python train.py --d_model=96 --n_head=3 --d_mlp=256 --vocab_size=4096 --activation="swiglu" --norm_place="pre" --rope_fraction=1.0 --tie_embeddings=false --init="orth" --init_std_qkv=0.0654 --init_std_up=0.0654 --lr=0.00756 --final_lr_fraction=0.0 --doc_mask=true --steps=4368
Each number is 128 + 32 x the weight over its row's rms, rounded and kept within 0 to 255. Layers, rows and columns count from 0. The size above them is the row's rms in percent of the matrix's.

# layer 3 attention value, 96x96, rms 0.272, rows 79-95, columns 48-95
size [ 84  90  89  97  96  94  95 103  88  91 101  90  85  89  96  93  90]
[[127 187 114 143  96 116  94 124 167 153 104 106 157 117 111  97 122  95 144 138 137 193 141 103  99 132 149 121 214 101 126 129 105 132 164 110  37 128 188 141 100  92  33 126 118 116 117  99]
 [185  94 144  99 107 128  86 101  84 121  92 181 137 116 120 118 193 106 108 130 134 105 121 129 215 148 131 137  81 179 123 135 114 128  94 132 177 109 118 100  85 125 151 107 101 113 179  62]
 [182 118 176  75 141 134 169  88  89 112 117 156 117 189 140 111  94 204 169 132 115 107 129  92 158 175  53 113 145 111 116 117  99 144 151 130 121 145 102  95 121 118 140 201 182 122  88 142]
 [140  87 185 132  83 102 176 167  73 108 142 171  54 131 123 157  65 131 159 127 122  89  91  88 130 122 135  96 123 155 158  94 129 134  81 130 117 144  72 113  82  99 125  97 101 171 123 152]
 [172 121 131 130 116  66 113  98 196 130 104 167 111 169 101 133 121 162  95 112 109 124 115 172 137 128 141 100 107 103 107 157 111 165 103 167 164 132  86 160 184  96 141 126 142 175 139 165]
 [ 54 101 158 104  79 113 150 151 124 119 138 126 146 128  85 129 139 121  97  62 183 112 155 143 114 158 169 120 167 154 180 134 111 128  94 150 140 214 106  85  71  91 110 193 152 115 149 139]
 [ 62  87 167  83 123  69 117  69 124 106 115 131 152 100  58 165 183 131 106 144 130  88  96  45 140 138 115 116 124 186  96  70  87 156 117 125 132 125 170 195 143 143  50  74 126 123  73 147]
 [111 165  86 117 165 152 153 112 148 177 105 119 141 131  73 109 159  76 123  95 173  91 160 150 100  58 124 143 106 177  85  91 133  92 170 134  51 157 164 131 156 201 149 127  74 148 184 110]
 [144 102 157 105 145 151 161 111 105 140  95 121 164  97 133 219 153 131 185 136 143 106 102 156 126  94 128 109 134 114 175 151 154 154 127 104 103  69 137 144 128  91 161 120 194  86 139 179]
 [130 123 177 198 164 117 143  96 157 154 116 133 150 157 137 137 122  85 128  40 114 158 143 105  99 107  74  88  95  68 119  89 114 137 140 139 102 121 110 102 146 112 172 104 135  90  92  88]
 [146 113 115  86 160  99 124 108  60 132  64 156 150 160  99 128  75 129 119  83  84 147  98 113 125  86 124 142  98 184 168 168 143 146 129 126 125 218 113 178 226  91 208 171 116 140 136 163]
 [133 160 170 105 165  87 138 120 152  98 137 137 134 141 176 120 123 163  66 143  89 110 151 201 102 142 165 136 139  70  31  77 180 113 136 111 123 105 106 132 126 108 106 114 117 140 125 110]
 [161 139  94 106 139 130 114 146 137 169 131 128  45  76 123 128 127 147 102 143  80 158 125 171 143  88 144 118 109 166  55 114 112 170 147 155  68 105 151  92 121  94 107 117 132  86 165 108]
 [168 151  86 122 125  88 192 108 103 113 106 182 161 132 109 106  97 131  76 125 149 158 163 118 126 107  76 220 120  56 191  87  94 147 168 170 102 148 120 151 145 111 144 121  95  85 134 108]
 [118 146 119 124 138 143 102 152 153 115 129 110 162 180 148 182 151  88 128 127 108 182 156  98 121 133 158 121 107 165 124 106  88 115 187 119 113 131 161  84  70 174  96 180 141 164 154  61]
 [ 97 128 180  99 104  99 103 172 160 128 110  86 124  91 151 156 116 118 149 118 100 160 143 127 178 123  98 163 108  78 106 128 118  86 128  87 114  71 165 105 144 154 145 127 155 185  98 100]
 [ 89 107  84 152  67 174  52 132 158 114 110 108  78  88 142 166 155 123 115  94 177 146 168 150  94  67  84 166 164 160 138 146  86  61 152 125 145 128 159 164 121 156 159 128 166 154 114  93]]
# layer 3 attention output (transposed), 96x96, rms 0.294, rows 79-95, columns 48-95
size [ 92  94  94  98 105 103 102 108  95  92 100  89  85  88 103  94  99]
[[176 138 142 112 160 132 152 143 131 170 153 152 115 167 121  94 126 129 127  97 121 150 145 128  85 123 136 156 149  85 120 110 137 152 163 122 146 144 177 103 136  88 135 120  98 115 152 136]
 [119  72  83 147  98 146 112 133 156 134  89 169 108  98  93 140  90 138 184 118  97 103 183  84 160 132  85 180 133 155 147 133  85 172 134 138 136 138 172  79 159 100 121  95  99 113  58  98]
 [152 139 127 104 109 100 123 109 164 140 156 137 157 129 125  55  97 154 118 136 122  77 121 105 177 188 128 112 109 102  46 136 119 144 147 115 147  90 169 164 145 142  92 216 149 167 165  94]
 [137 110 171 150 149 130 155 150 110 126 126 216 207 101 146 105  99  99 128 119  78 150  80  50 134 141 173 123 124  91  87 134 115 187 113 130  94  99 115 105 163 148 141 136 126 134 140 137]
 [126 125 134  83  93 185 106 135 162 148 111 154 114  98  96 192  90 146 103 110 192 156  96 127 137 110 142 121 134 109 124 132 128 136 119 113 129 159  83 105 145 131  83 105 129 133  99 125]
 [113 120 124 106  98 162 138  66 136 146  80 171 154 194 103 102 133 101 115 123 164 163 107  96 123 155 142 163 131 108  95 102  54 144  77  43  94 155 135 164  84 154 138 155 154 148 110 157]
 [114 108 132 135 109 108 189 144  63 153 138 145 165 169 113 169 172 152 157 139 124 140  85  54 113 133  71 195  65 193 116 154 169 104 130 115 147 107 128 105 122 128 133  97  88 163 110 131]
 [115 113 116  96 184 108 130 117 127 142 118  78  96 172 169  94 141 166 174 124 174 118 118 139  62 167  90 155 139 186 177 167 167 171 160 110 116 158 164 124 126 100 136  76 109  99 190  91]
 [120 111 168 112  99 171  98 133 176 113 109  90 185 119 168 117 169 148 133 115  66 106  70  96 170 126 184 126 109 151 118 102 125 162  86 139 103 204 142 156  85 178  98  93 159 136 142 119]
 [150 149 125 165 124 117 146 140  95  99  82 116 102 123 128 134  96 156 147  60 168  85 101 155  98 175 118 174 121 129 151 130 211  95  86 163  95  66 104  98  90  63 152  69 154 137 113 146]
 [128  99 127  94  97 138 126 173 147 141 156 155  95 133 158  77 158 157 127 145 155  99  92  97 160 164 158  69 116 169 115  86 131 123 165 167  87 159 116 140  93 117 119 103 124 144 120 159]
 [136 154  66 143 121 126 155  58  95 116 203  86 119 113 135  90  70 134  49 128 158 103 114 212 122 119 153 111 136 121 124  86  89 180  90 133 152 128 115 117 138 135 154 142  69 127 131 143]
 [145 199 165  57 133 135 136 145  95 133 133 130 197 143 131  98 104 167 147  75 106  86 177 131 145 114 118 125 142 153 155 133  92 153  81 146 134 141 118 124 118  62 191 126 115  98 167 114]
 [136 166 168 151 132 149 148 135 140 125 136  10 151 129  72 126 166 145 175 166 148 145 201 110 133 147 113  79 108  98 131 116  96 155 132 126  89 123 147  53 106 139 117  97  84 158 124 134]
 [122 120 123  85 161 174  99 184 139 120 150  29 104 149  82 116  80 111 154 142 136  69 103 151 120 139 125 162 113 124 127 218 133 150 183  77 153 117 153  92 105 141 138 120 154 104 135 156]
 [153  79 186 144 169 126 152 175 125 160 137 126 167 164 140 125  95 158 150 124  62  98  97 131 153 110  89 118 132  87 126 109 164 138 125 104 173 105 134 154 180 183  53 148 119  89 152 173]
 [118 106 130 157 229 151 131 162 185 103 122 170 156 174  93 146 125 111 141 152 167 119 131 174  81 108  58 102 169 147 140 155 137 148 105  81 122 176 129 162 147 134 139 115 127 120 104 167]]
# layer 3 MLP gate, 256x96, rms 0.264, rows 0-34, columns 48-95
size [ 95 102  87  94  87  84  79 112 115 105  96 111 114  98 102 114 107  80  96  86 105 122 107  96  90 103  93 103  88 109 112  90  87  82  83]
[[122 206 143 151 148  97 107 126 174 105 206 196 110  76 136 102  65  98  87 120 136 161 139  80 113 191 164  47 115 150 124 175  87 161  96 101 116 102 104 137 102 174 136 141 151 104 124 102]
 [124  89  93  68 134 155  99 106 107  67  95 151 141 150 137 111 109 121 136  97 173 155 142 143  82 179 116  48 162 120 137  70 166 159 141 191 104 132 153 123 125 151 156 167  97 114 204  96]
 [162 113 137 152 116  58 129 177  79 128 101 153  75 118 128 202 148 145 143 159 160 150 128  81 125 140 157 116 125 185 133 126 118  74 202 185 122 166 183 156 152 147 133 124 144 181 200 126]
 [196 117 158  91 131 165 155 155  79 153 106  86 113 118 120 167 129 110 117 142  66 128 123  87 153  87 149 113 155 129 126 117 155  95 140 133  78 136  88  91 127 142 124 153 157  83  97  82]
 [164 150 151 150 156 116  95 126 123 138 139  76 177  72 133 132 164 127 163 162 113 130 142 145 158 184 105 177 116 169 155 173  78  94 182 133  81 101 102  71 154 152 135 109  82 168 133  49]
 [ 91  91 134 102 103 100 124 123 155  87 147 158 155 137 141 116 143 136 149 143  79  77 166 145 148 130  95 133 120 115 157 159 133 127 128 118 124 173 131 144 113 178 123 149 148 133 138 125]
 [128 179 121  64 125 143 188 129 140 185 146  94 154 173 119 172 143 109 176 176 138 102 154 145 181 123 139 131 133 114  85 120 179 146 138 161  95 142 123  53 130 138 114 139 174 154 141 143]
 [106 141 125 160 114 125 154  64 142 178 104 116 110 185 110 207 157 139 153  61 141 173  90 114 141 104 142 162 131  75 136 138  72  86  99  82 171 126 156 125 132 101 149 130 117 111 162 123]
 [109 164 164 101 160  71  86 115 100 173 101 214 122 104 128 168 119 123 138  66 126 110  61 115 102 158 126 109 162 109 111 177 117 197  76 154 121 201 115 113 124 157 172  93 119 121  65 105]
 [130 150 116 127  79 140  99 111  66 120 149 120  96 116 135 144 118 155 135 129 160 191  97 130 114 153 177 130  87 106 185 138 171 125  82  57 161 196 133 163 158 127 113 136  99 149 102 101]
 [128 164 161 128 155  98  76 155 161 106 114 133 169 109 170  93 149 128 139 112 110  85 124 143  96 176 177 139 215 100  49 139  71  95 177 139  82 164 116 148  87 153 173 190 132 143 107 104]
 [123 143 167  93 102  72 158 145  87 147 183  84 142 101 114 130 164 121 138 146 188 145 116 131 169 173 124 132 144 156 174 125 114 131 100  88 125 131 179 108 145 112  94  75 133 115  97  99]
 [148 130 140 124 126 123 153 154 125 189 150 192 137 140 184 111  72 114 128 154  95 199 111 106 137  83 170 133 114 113 106 108 137 136  87 102  95 163 106 158 139  73 148 104 152  57 135 145]
 [104 142 106  88 185  84 104 165 128 110 120 103  97 131  64  48  72 173 126 128 120 129  98 167  88 120 191 167 141 142  77  93 131 115 126 121 101 166 166 154  93 150 141 111  91  93 132 108]
 [157 128 149  85 114 138 119 125 101 157 152 139 157 116 165 194  98  46 129  78 151 112 146  98 151 113 143  58 114 145 157 102 142 131 144 160  66 164 132 122 109  71 129  85 122 128 188 121]
 [176 156 169 125 119 107  59  75  96 143 124 123  85 113 123 132 159 112  84 117 101 148 105 144 115 135 167 113  96 158 136 118 167  79  78  96 149 137 186 191  68  88 137 161  80 119 151 177]
 [120 180 142  74 170 111 170 145 108 126  91 141 149 141 145 147 140 120  83 106 114 159  93 104  43 160 101 108 145  99 176 156 130 116 134 148 100 182 187 116 161 101  93 122  95 104 150 149]
 [121 145 132 196 149 103 164 148 108 131 107 135 110 104 102 121 159 131 140 192  96 160 129 144 152  78 153 161  92  98 141 185 123  77 218 126  57 145 130  82 110  92 114 127 164 122 123 173]
 [167  42  79 135  74 169 125 119 136 101 114  80 151 131 163 159 101 121 103 162 140 112 162 146  32 164  82 127 147 131 177 116 216 154 127 132 136 109 171 156 119  54 142 147 170  90 133 155]
 [142 102  95  71 114 139 155 164  89 141 126 116 185 138 111 142 144 101  78 146 108 109  88 136 112 148 179 144 111 109 138 138 108 146 158 108 157 118 139 123 159 138 126 212 103 153 200 158]
 [141  90 127 125 129 109 135 134 129 116 132 113 167  99  80 153  95  80 123 128 145 127 104 183 105 178 165 107 105  92 160 151 113 123 129  81 141  69 179 147 138  81 140 231 154 169 135 142]
 [110 141 108 155 128  87 136  77 132 105 128 146 182 105 109 140 125 115  90 133 103 114  57 180 133  67 149 158 131  74 118 145 140 130 116 118  88  76  83 206 202 143 131 140 115 138 113 123]
 [ 31 103 101 138  73 133 102 131 106 128 151 126 114 101 109 140 107 132 124  81 133  82  89 206 150 119 165 128 188 146 127 150 126 121  62 100 126 112  93 102  82 146 144 210 127 158 117 127]
 [ 64 132 116 110  98 112 118 127 132 157 118 203 107 138  67  55  83 107 176 203 123  73 111 119 134 152 206 108 130 102 160  90  77 147 108 163  84 118 132 172 160 102  97 144 120 118  80 112]
 [172 105 108 138 150 116 113 126 139 151 139  58 119 119 110  92 170 179 189 176 119  91  93 157 132  73  95 111 116  69 119 142 121 139 156 115 109 145 190 101 158 123  86 108 138 153  82  69]
 [ 93 125  95 137 139 156 106 130  90 168 130  50 121  87  98  95 141  87 106 128  91 192 109 126  99 126 135 132 171 120 145 130 123 128  86  74 157 101 208 136 170 153 115  47 140 135 136 129]
 [101  47 104 139 119 126 113 167 155 177 132 129 152 119 121 176 153  82 155 129 133 133 160 148  90 215  95 130 167 118 120  87 150 115  97 136 189 136  64 139 102 148 131 147 181 128 136 118]
 [133 115 151 149 127 139 184 125 116 100  68 173 170 126 130 125 114  95  80 139 133 155 136 145  12 136  83  88 133 148 133 111 120 125  72 107  86 119  93 139 141 114 133 125 143 191  63 126]
 [204 116  80 109 141  96 119 162 163 157  38  74 127 133 136 123 168 117 134 119 141 128 147 134 173 116 130  99 167 132 119 106 149 170 122 151 102 143 159 144  92  96  99 101 172 167 138  92]
 [119  98  84 155 199  66 169  86 176 145 178 111 187 144 155 168  82  62  91 126 116 154  88 119 121 119 116 128  99 115  87 141  88 120 137 148 137 114 104 137 178 108 147 141 129 147 142 105]
 [103  85 133 153  99 127 130 123 132 160 137 199 176  75 127  82 121 132 115 101 115 118  75 169 157 107 114  92 113 107 130 173 139 108  88 164  71 125 154  96 150  59 115  93  62 143 146 117]
 [151 116 106 139 151 131  97  91  80 116 156 128 131 139  91 109  73 111 111 101 138 131 107 148  88 123 181 114 128 120 112  77 191 154  79 125  80  85 143 104 166 121 177 117 152  99 173 153]
 [134 123 135 181 118 160  75 125  53 119 107 133 180 144 152 113  77 126  72 171  69  96 163 161 117 104 112 138 168  59 153 132 151 102  81 190 155 170 166 133 136 166 137 164  94  83 153 100]
 [131 142 113  77 102 119  80 111 169  71 139  93 118 123  99 121 103  99 195  93  75 112  97 128 139 143  81  95  53 127 132 117 136 143  91 137 177 126  77 139  92 106 100 117 127 159 107  86]
 [190 138  64  95 127  74 138 164 145 147 112  97 158 117 115 166 130 137  71 111 156 148 166 141 126 138 142 122 149 127  63 129  94 177 149 161 178 132  91 131 119 106 130 131 138 169 193 105]]
# layer 3 MLP up, 256x96, rms 0.266, rows 0-34, columns 48-95
size [ 94  98  95  95  95  94  97 100 100 114  96  98 103 104  96 109 102  89  96  88 100 114 106 105  90  92  92 100 100 113 106 101  91  93  89]
[[137 131 115 108 146  46 182 227 136 110  94  66 130 130 123  97 147 119 172 165 126 117 145 126 118 183 120 140  98  84 122 122 137  94 140  95 179 144 150 131 112 191 116 111 152 129 118  72]
 [161  92 183 110 140 206 143 109 100  75  86 145 107 143 182  93 177 126 126 107 148 171  97 149 174 119  54 104  91 155 146 115 168  78 171 156  90 123 165  96 165  97 187 109 114 106 123 142]
 [156 149 104 107  64 133 115 120 132 143  91 181  83 199 151 109 152  81  95 119 126 143 168 164  62 155 123 151  81 142  95 149 123  97 138  86 144 160 127 126 124 113 180 104 177 120  70 161]
 [166 131 174 129 125 168 156  26 124  84  64 118 126  92 114 148 164 127  76  85 155 118 158 149 111  63 147  91  39 150 118 139 111 153 100 142 185 105  97 119  97  57 105 166 126 155 167 117]
 [104 148 161 132 103 118 108  95 151 137 161  60 124  76 104 128 129 109 116 137 188 159 152 131 114 137 121  87 156 122 116 101 120 153  94 126 161  94 132 127 153 178 136 117 120 131 201 106]
 [103 121 117  72  28 167 100 146 164  60 161 149 136 112 161 142 112 124 126 131 186 116 124 159 113 138 125 134 133 155 129 111 133 146 100  72 153  65 227 162 145 141 191 110 170 171 132 127]
 [ 91 166 124 130 113 123 183  93 114 121 163 205  70 151 141 182 111 147  49 133 163 166 153 136 157  61 137 148 138 180  60 149 112 138 124  97  95 145  95 137 154 121 143  85 146  86 129 143]
 [150 115 139 138 124 114 161 185 168 104  85 107  79 109 140 111 150 130 127 131 150 106 150 129 164 159 129  85 149 167 124 148 136  93 130 163 145 153  85 156 129 132  99  71  99 185 116 107]
 [ 50 149 116  87 161 139 134 112  98  79  98 135 106 137 138 167 123 180 151 135 114 125 152 120 142  57 109 154 168  62 126 155 139 106 109 146 101 137 168 116  49 107 170 149 165  63 169 185]
 [ 93 160  97  64 146  96  83 116  69  96 174 127 129 111 133  86 102 123 116  89 119 145 119 123 137 162 167 160 150  85 135 108 109 124  87 183 160 164 131 151  91  70  83 131  89 152 187 120]
 [135  91 128 134 106  88 153 150 145 164 157 147  89 141  97 159 153 153 155 212 115 165 135 139 129 130 111 131  61 151 117 148 164 142 118 114 141  84 145 125  57 101 109  98  89 147  86 128]
 [130 114 135 153 135 194 142 137 157 136 118 111  75 142 144 164 109 145 122  68 132 137 106 129 140 153  94 115 101 174 200  96 173 181 146 143 187 103 137 154  61 160 163 151 163 145 112 135]
 [112 162 142 146 137 110 126 139 121  52 124 108 179  76 117 114 156 181 188 124 167 167  98 139 131 142  50 170 158 111 142 110 136  97 101 122  95 184  80  73  99 143 135 150 135 113 151 156]
 [152 130 108 152 126 115 175 150 165 145  82  76 123 110 120 164 124 148  74 126 170 119 148  85 149 132 127 160 170 115 172 176  71 139 173 106 132  89  66 189 113 147 145 162  93 190 139  71]
 [ 63 144 161  78  98 142  90 105 101 191 109 172 100 114 128 138  79 107  88 103 123 163 123 121 113 180 107 106 174  78 140 178  95 128 133  66 103 141 120 132 137 133 104 109 156 128 160 158]
 [ 80 114  70 141 102 135 167 171 133 103 114 133 139 140 158 138  82 103 177 170 112  84 124 109 136 129  95 123 131 105 152 127 197 150 187 150 146 123  60 146 144 146 198 113  90 137 127 136]
 [144 144 130 107 107 148  76 137 185 120 161 173 115 121 161 139 189 133 157 126  79  89 151  95 187  80 146  86  62 188 141 106 118 173 125 126 132 103  82  87  77 110 137  72 148 162  88 116]
 [132 187 147 153 133 152 128  85  87 134 115 107 129 145  40 158 138 123  92 143 116 143 176 158 172 105 135 136 147 114 129 103 150  67  83 100 155 137  92 149 198 157 129 126 130 122 171 156]
 [143  98 103 172 180 145 121  51 162 128 122  95 159 105 105 105  18 153 126 167 153 105 111 143 103 138 142 106 162 186 100 141 127 116 158 115 181 104  85 139 150 172 157 181 120 128 143 167]
 [116 170 111 129  84 180 152 151 171 141 127 128 111 114  94 195 150 144 122 103 124  81 136  63  85 143 165 111 119  45 131 113 128 115 152 155  96  60 133 133  84 189 145 126 143  88 142 126]
 [123 149 157 133  88 153 144  71 166 133 123  78  85  45 147 104 155 205 137  89 143 135 115 153 138 104 153 125  64 120 114 117 145 145 143  93  98 142 138  80 116 134 107 106 109 133 111 144]
 [164 164 127 122 115 182 120 136 132  97 122  63 156 144 136 113 132 120 146 150 153 103  82 130 208  83 126 111 179 115 123 104  88 179 163 126 141 147 118  88 163 148 136 108 114 184  96 127]
 [141  72 101 165 156 161  97 134 107 115 186 127 171 164  85 142  79 151 147 148 114 107 156  92 137  89 105 124 173 136 198  67  93 134 127 166 117  80 157  98 170  95 165 123  95  84 119  99]
 [142 190 129 157 118 118 154 189 126 139 154 128 178 163 146  96 133 153 102 113 188  79  85 105 134 171 119  76 114 114 140  84 122  75 125 110 123 144 125 120 165 157 123 104 184 131 117 108]
 [125 189 168 121 118  84  91 104  75 159 147 107 179  68  93 126  94 108  73  84  98 136 145  89 146 109  98 130 144 128 140 100 134 157 134 162  77 105 152  84 115  88 102 161 134 109 100 219]
 [164 143 184 147 138 113  87 145 119 111  76 139 132 142 177 198 156 172 124 149 130  96  90 100 175 138 142  46 109 100 113  74 126 123 133  96 143 193 140 147 185 100  61 142 121 138 147 171]
 [158 122 114 152 108 172 163 146 158 121 109 102 152 143 121 107 111 125 119 127 102 141  97  80 107 129 116 163  70 116 171 144  80 113  84 166 132 128 151 103 162 187  84 140 110 112  87  78]
 [124 144 127 132  72 180 115 115 124 163 181 160 105  96 148 164  86 133 140 134  96 177 120 126 182 115 131 108 135 136  73 105 105 141 188  68 133 165 174 153 130 183 105  89 137 105 180  95]
 [ 56 118  94  81 136 220 107  79  95 143 191 116 107  81 133 129  97 140 128 123 125 162 157  96 111 152 170 136 117 168 123 142  69  94 111 102 142  92 121 111 131 127 109  80 122 128 107 161]
 [187 103 110 190 148 125 131 211 159 133 138  96 114 119 216  97 119  82 116 119  98 114  80 104  58 121 170 123 170 111  90 158 101 142 128  93 159 114 170 157 137 159 138 103 112 138 105 120]
 [128 180 220  87 169 141 149  62 127 156 138 121 129 210 127  96 162 178 194 148 133 115 117 134  96  91 132 133 142 152  98 140 146 132 179  88 127 135  64 161  81 103 174 107 137 112 151 162]
 [ 36 108 138 106 123 160 105 146 118  63 106 209 128  94  81 124 131 149 142 133  93  95  80 176 133 155 120 110 146 110  84 206 133 115 106 125 128 111 136 102  74 125 109 121 153 150 126 123]
 [ 84 148 175 110 137  91 113 133 137 127 170 109 129 131 164 111  90 134 156 147 185 137 145 175 155 113 129 121 101 108 123 106 167 152  73 108  68 134 117 176 128 121 183 116 172 160  91 159]
 [ 90 108 152  76 126 109 122  95 118  91 159 114 189  72 177 101 126 148 158 135  70 103 115 148 200 137 115 125  60 176 125  82 120  83  66 130 161  98  59 108 107 132 123 164 119 163 153  91]
 [122 117 109 165 112 155  74 156 127  76 151 166 132  79 160 100 131 113 110  93 105 116 154 153 119 110 170 137 143 114 103 210 132  57 183 153  96 137  83 135  92 132 125  64 130  85 108 143]]
# layer 3 MLP down (transposed), 256x96, rms 0.251, rows 0-33, columns 48-95
size [ 91 107 101  89  87  78  82 111 102 103  97 101 106 103 101 113 112  88 103  92 108 113 101 100  94  91 105 115  88 101 107 107  87  86]
[[ 84 115 119 152  67 125 176 108  86 147  63 129 142 144 146 179 213 131 119 117 145 135  99 121 154 117 113 137 175  71  86  82 142  94 155 162 163 130 134 164 170 171 166 142 191  95 117 148]
 [127  94 194 176 178  84 172 117 154  94  53 116 126 163  85 126 153  61 175 242 138 144 110 127 148 113  91 130 184 120 141 105 180 108 145 132 168  91 147 108 111 143 159  97 135 131 122 127]
 [ 83 135 123 114  81  69 174 151 118  99 127  70  62  96 160 195 156 131 116 136 144 121  61  91 140 177 117 120 152 170 139  97 116  83 156 189 132 143 114 117 190  75 145 104  78 159 141  74]
 [147 177 141 169  92  88 131  79 171 124 123 122 129 174 158 193 126 119  82 162 129 106  79 164 111 115 112 182 144 139 131  75 162  69 124 165 132  97 142 176 174 167 165 143 129  78 100 129]
 [233 149 186 180 143 112 176 153 172 188 155  73 173 154 122 154 105 116 113 153 148 154 135 133 178 183 119 125 101 175 174 136 127 102 170 112  83 152 126 135  74 108 107 155 153  92 188 112]
 [167 147 163 181 208 107 127 146 168 146 175 129 200 171  82 115 127 156 193 153  74 130  87 121 155 153 160 101 112 134 126  96  87 104 145 126 120 162 102 162 109 102  80 100 100 126 158 183]
 [145 132  98 116 148  89 150 218 162 112 167   9 156 154 129 138 167 162 137 108 109 133  92 115 123 199 146 118 116  87 108 127 119 122 137 193 124 133 145 104 142 126 107 121 106 152 151 113]
 [142 139 147 134 127 117 162 141 128  80  53 159 128  92 131 211 141  72  92 108  79  95  89 102 124  79 146 123 127 133  99 134 151 129 145 171 119 150 114 145 122 148 106 107  85 153 110 164]
 [169 138 145 197 132 128 116 138 104 142 182 110 128 105 122 148 121 161 133 143 166 101 184 118 164  97 120  91 161 197 136 136 120  86 118 140 177  98  96 162 102 178 137 113 114 136 101  86]
 [ 94 166 135 136 137 128 116 154  92 124 177 123 113  54 122  95 114 135  93  90 135 205 163 132  79 142 143 102 117 131 165 141 151  81  49 120 114 184 106 147 116  98  97 162 141 123 220 132]
 [119 157  76 143 171 201 128 129  62  89  94 157 103  63 185 139 101 169 118 126 115  89 116 100 104 140 103 209 100  94 133 149 141 139 129 121 133 132 112 118  92 172  95 192 143  96 108 110]
 [106  51 138 133  85 105 132  99 168 125  54 150 147 133 124 168 148  97 116 155  90 139  79 179 103 173 134  66 104 114 109 171 125 171 153 120 105 131 162 133  94 141 154 136 121 108 114  99]
 [148 159 168 117  93 183 120 135 125 171 168  97  82 129 102 100 149  99 149  94 122 135  96 115 108 130 133  96 111 143  85 102  98  94  97 129 142 192 145 136 236 135 144 120 133 125 122 193]
 [151  74 126  83 114 137 152 181 114 184  56 148 145 180 115 178 154 130  70 176 116 113 194 166 146 147 108 136 130 137 140 103 103 167 176 137 165  70 133  70 108  93 115 143 101 113 119 120]
 [128 111 137 117 109 197  58 118 153 117 174  94 163 124  99  90  86  51 149 135 124  89 128 123 156 130 154  42  98 145 146 111  99  86 133 158 159 150 111 152 160 125  89  88 190  81 142 116]
 [ 99 167 117  92 116 162  95 134 138 148 114 105 113 109 117 126  97 207 155 104 126 143 166 105 169 110 106 198 117 123 141 131 103 106  95 109 169 132 157 143  59 111  72 100  94 156  73 113]
 [ 99 117 122 160 154 140  87  69 144 105  86 218 165 134 137 122  86 112 108 220 126 100 131 119  98 111 149 137 108 123 105 146 120 149 118 114 108 130 134 156 123 128 170 116  82 145 111 147]
 [ 97 131 144 139 127  85 184 171 137 147 115  69  83 158 117 110 101 152 126 144 147 116 141 152  99 170 116  91 106  45 127 141 108  94 140 189 129 132 123 126 143 123 117 155 144 128 138  80]
 [105 112 199 140 135  77 127 121  94 168 112 149 106 146 142 193  74  97 140 100  99 131 170 133  96 153 177  72  98  99 138  83  83 126 130 127 168  90  97 173 153 127 107 170 103 174 107 109]
 [192 117  64 142 116 145  87 108  90 142 106  95 166 129 109 122 128 133 132 123 140 170 119 153 171 145 146 156  93 143 158 136 138 124 130 161  86 133  90 136 135 108 105 127 120 174 128 136]
 [131 117 129 129 106 143 153 191  66 117 179  72  66 104 177 157 101 149  65  69 177 139  70 140 117 182 145 112 114 107 133 104 130 113 177  97 168 130 146 112 167  96 133 142 168 121 143  80]
 [120 134 116 153  66 114 180 179  89 106 182  64 124 153 160 122 124 189  79 151 167 152 129 160 213 182 130  88 125 138 125 152 176 135 155 130 136 118 114 124  94 129  99 169 180 139 154 120]
 [188 123 106 120 120 164  79  88 143  23 130 130 126 118 124 155 132 108 102 151 118 124 122 153 101 120 120 131 153 114 110 102 127  95 153 102 127 155 119 178 164 190 116 135 126 108 103 162]
 [ 77 121 114 111 116 112 147 131 122 166  92 243 129 113  72 124 127 132 140 122 128 105 109 102 115 128  87 144 122 133 166 104 115 159 124 149  85 171 144 162 162 167 123 145 124 127 112 121]
 [101 187 154  91 101 101 149 151 109  72  90 146 109 111 126 172  84 171 158  89 138 143  84 117 159 147 144 125 146 102  98 110 161 155 107 135 147 105 153 145 141 121 173 138 133  73 116 214]
 [150 135 137 143 148 122 164 162 163  67 116 167 113 174 152 123  84 164 101 103 188  62 154 161 124 157 130 112  84 124 107 142 118 113 178 104  45 106  70  95 111  92 139 113  87 129  93  90]
 [113 144 152 181 129 151 161 140  91 137 184 131 134 148 119 150 134 173 166 125  81 113  97  95 140  80 123  89  92 123 121  79 133 172 172  94  68 118 105 145 136  91 156  86  99  93 122  42]
 [ 93 129 117 114  72 146  44 128 132  89 131  80 107 174 142 130 158 186 161  64 113 141  97  94 101 123 138 125 118 143 112 176 134 125  54 175 149 204  81  99 108 164 177  76  81  81 138 142]
 [141 141 131 115 102  50 139 167 124 151  63  71 207 118 128 136 161 143 153 113  86 131 105 149 184 168  99 212 173 154 117 121 134 108  89 170  79 115 116 150 108  84 154 189 132 125 117  93]
 [136 113  65 100 130 101 112 139 117 115 162 113 140 170  96 150 117 192 134 159 175 193 159 133 105 114 118 150  93 145 118 168 149 171 101  75 125 142 171  84 148 124 141 104 121 168 185 168]
 [124 129 135 118 131  93  71 125 102 138 122 101  86 130  86 173 133 115  82 112 127 134 118 128 127 108 108 134 120 158 158  98 116 119 157 173 151 126  96  90 146 170  72 118 162 163  87 139]
 [146  99 155 136  89  99 145  83 177 126 146 170 125 186 103 171 148  92 132  80 130 115 153 125 100  72 173  70 126 174 144  49 138 144 137 103  85  87 139 178 195 110 160 108 147 126 141 122]
 [104 121 105 183 136 107 108 154  38 135 180  93 162 107 102 108  96  99 117  82  95  81 112 186 139 110 107 121 146 122 120  88 116 119 184 126 102  92  51 111 142 169 114 150  58  52 142 148]
 [159 149  90 141  73 147 109 161 129  56  56 142  84 125 108 153 116 126 146 173 132  82  66 120 117 104  91 117 129 109 115  93 123  82 159 136 108 112 165 139 133 140 110 120  96 112  75  83]]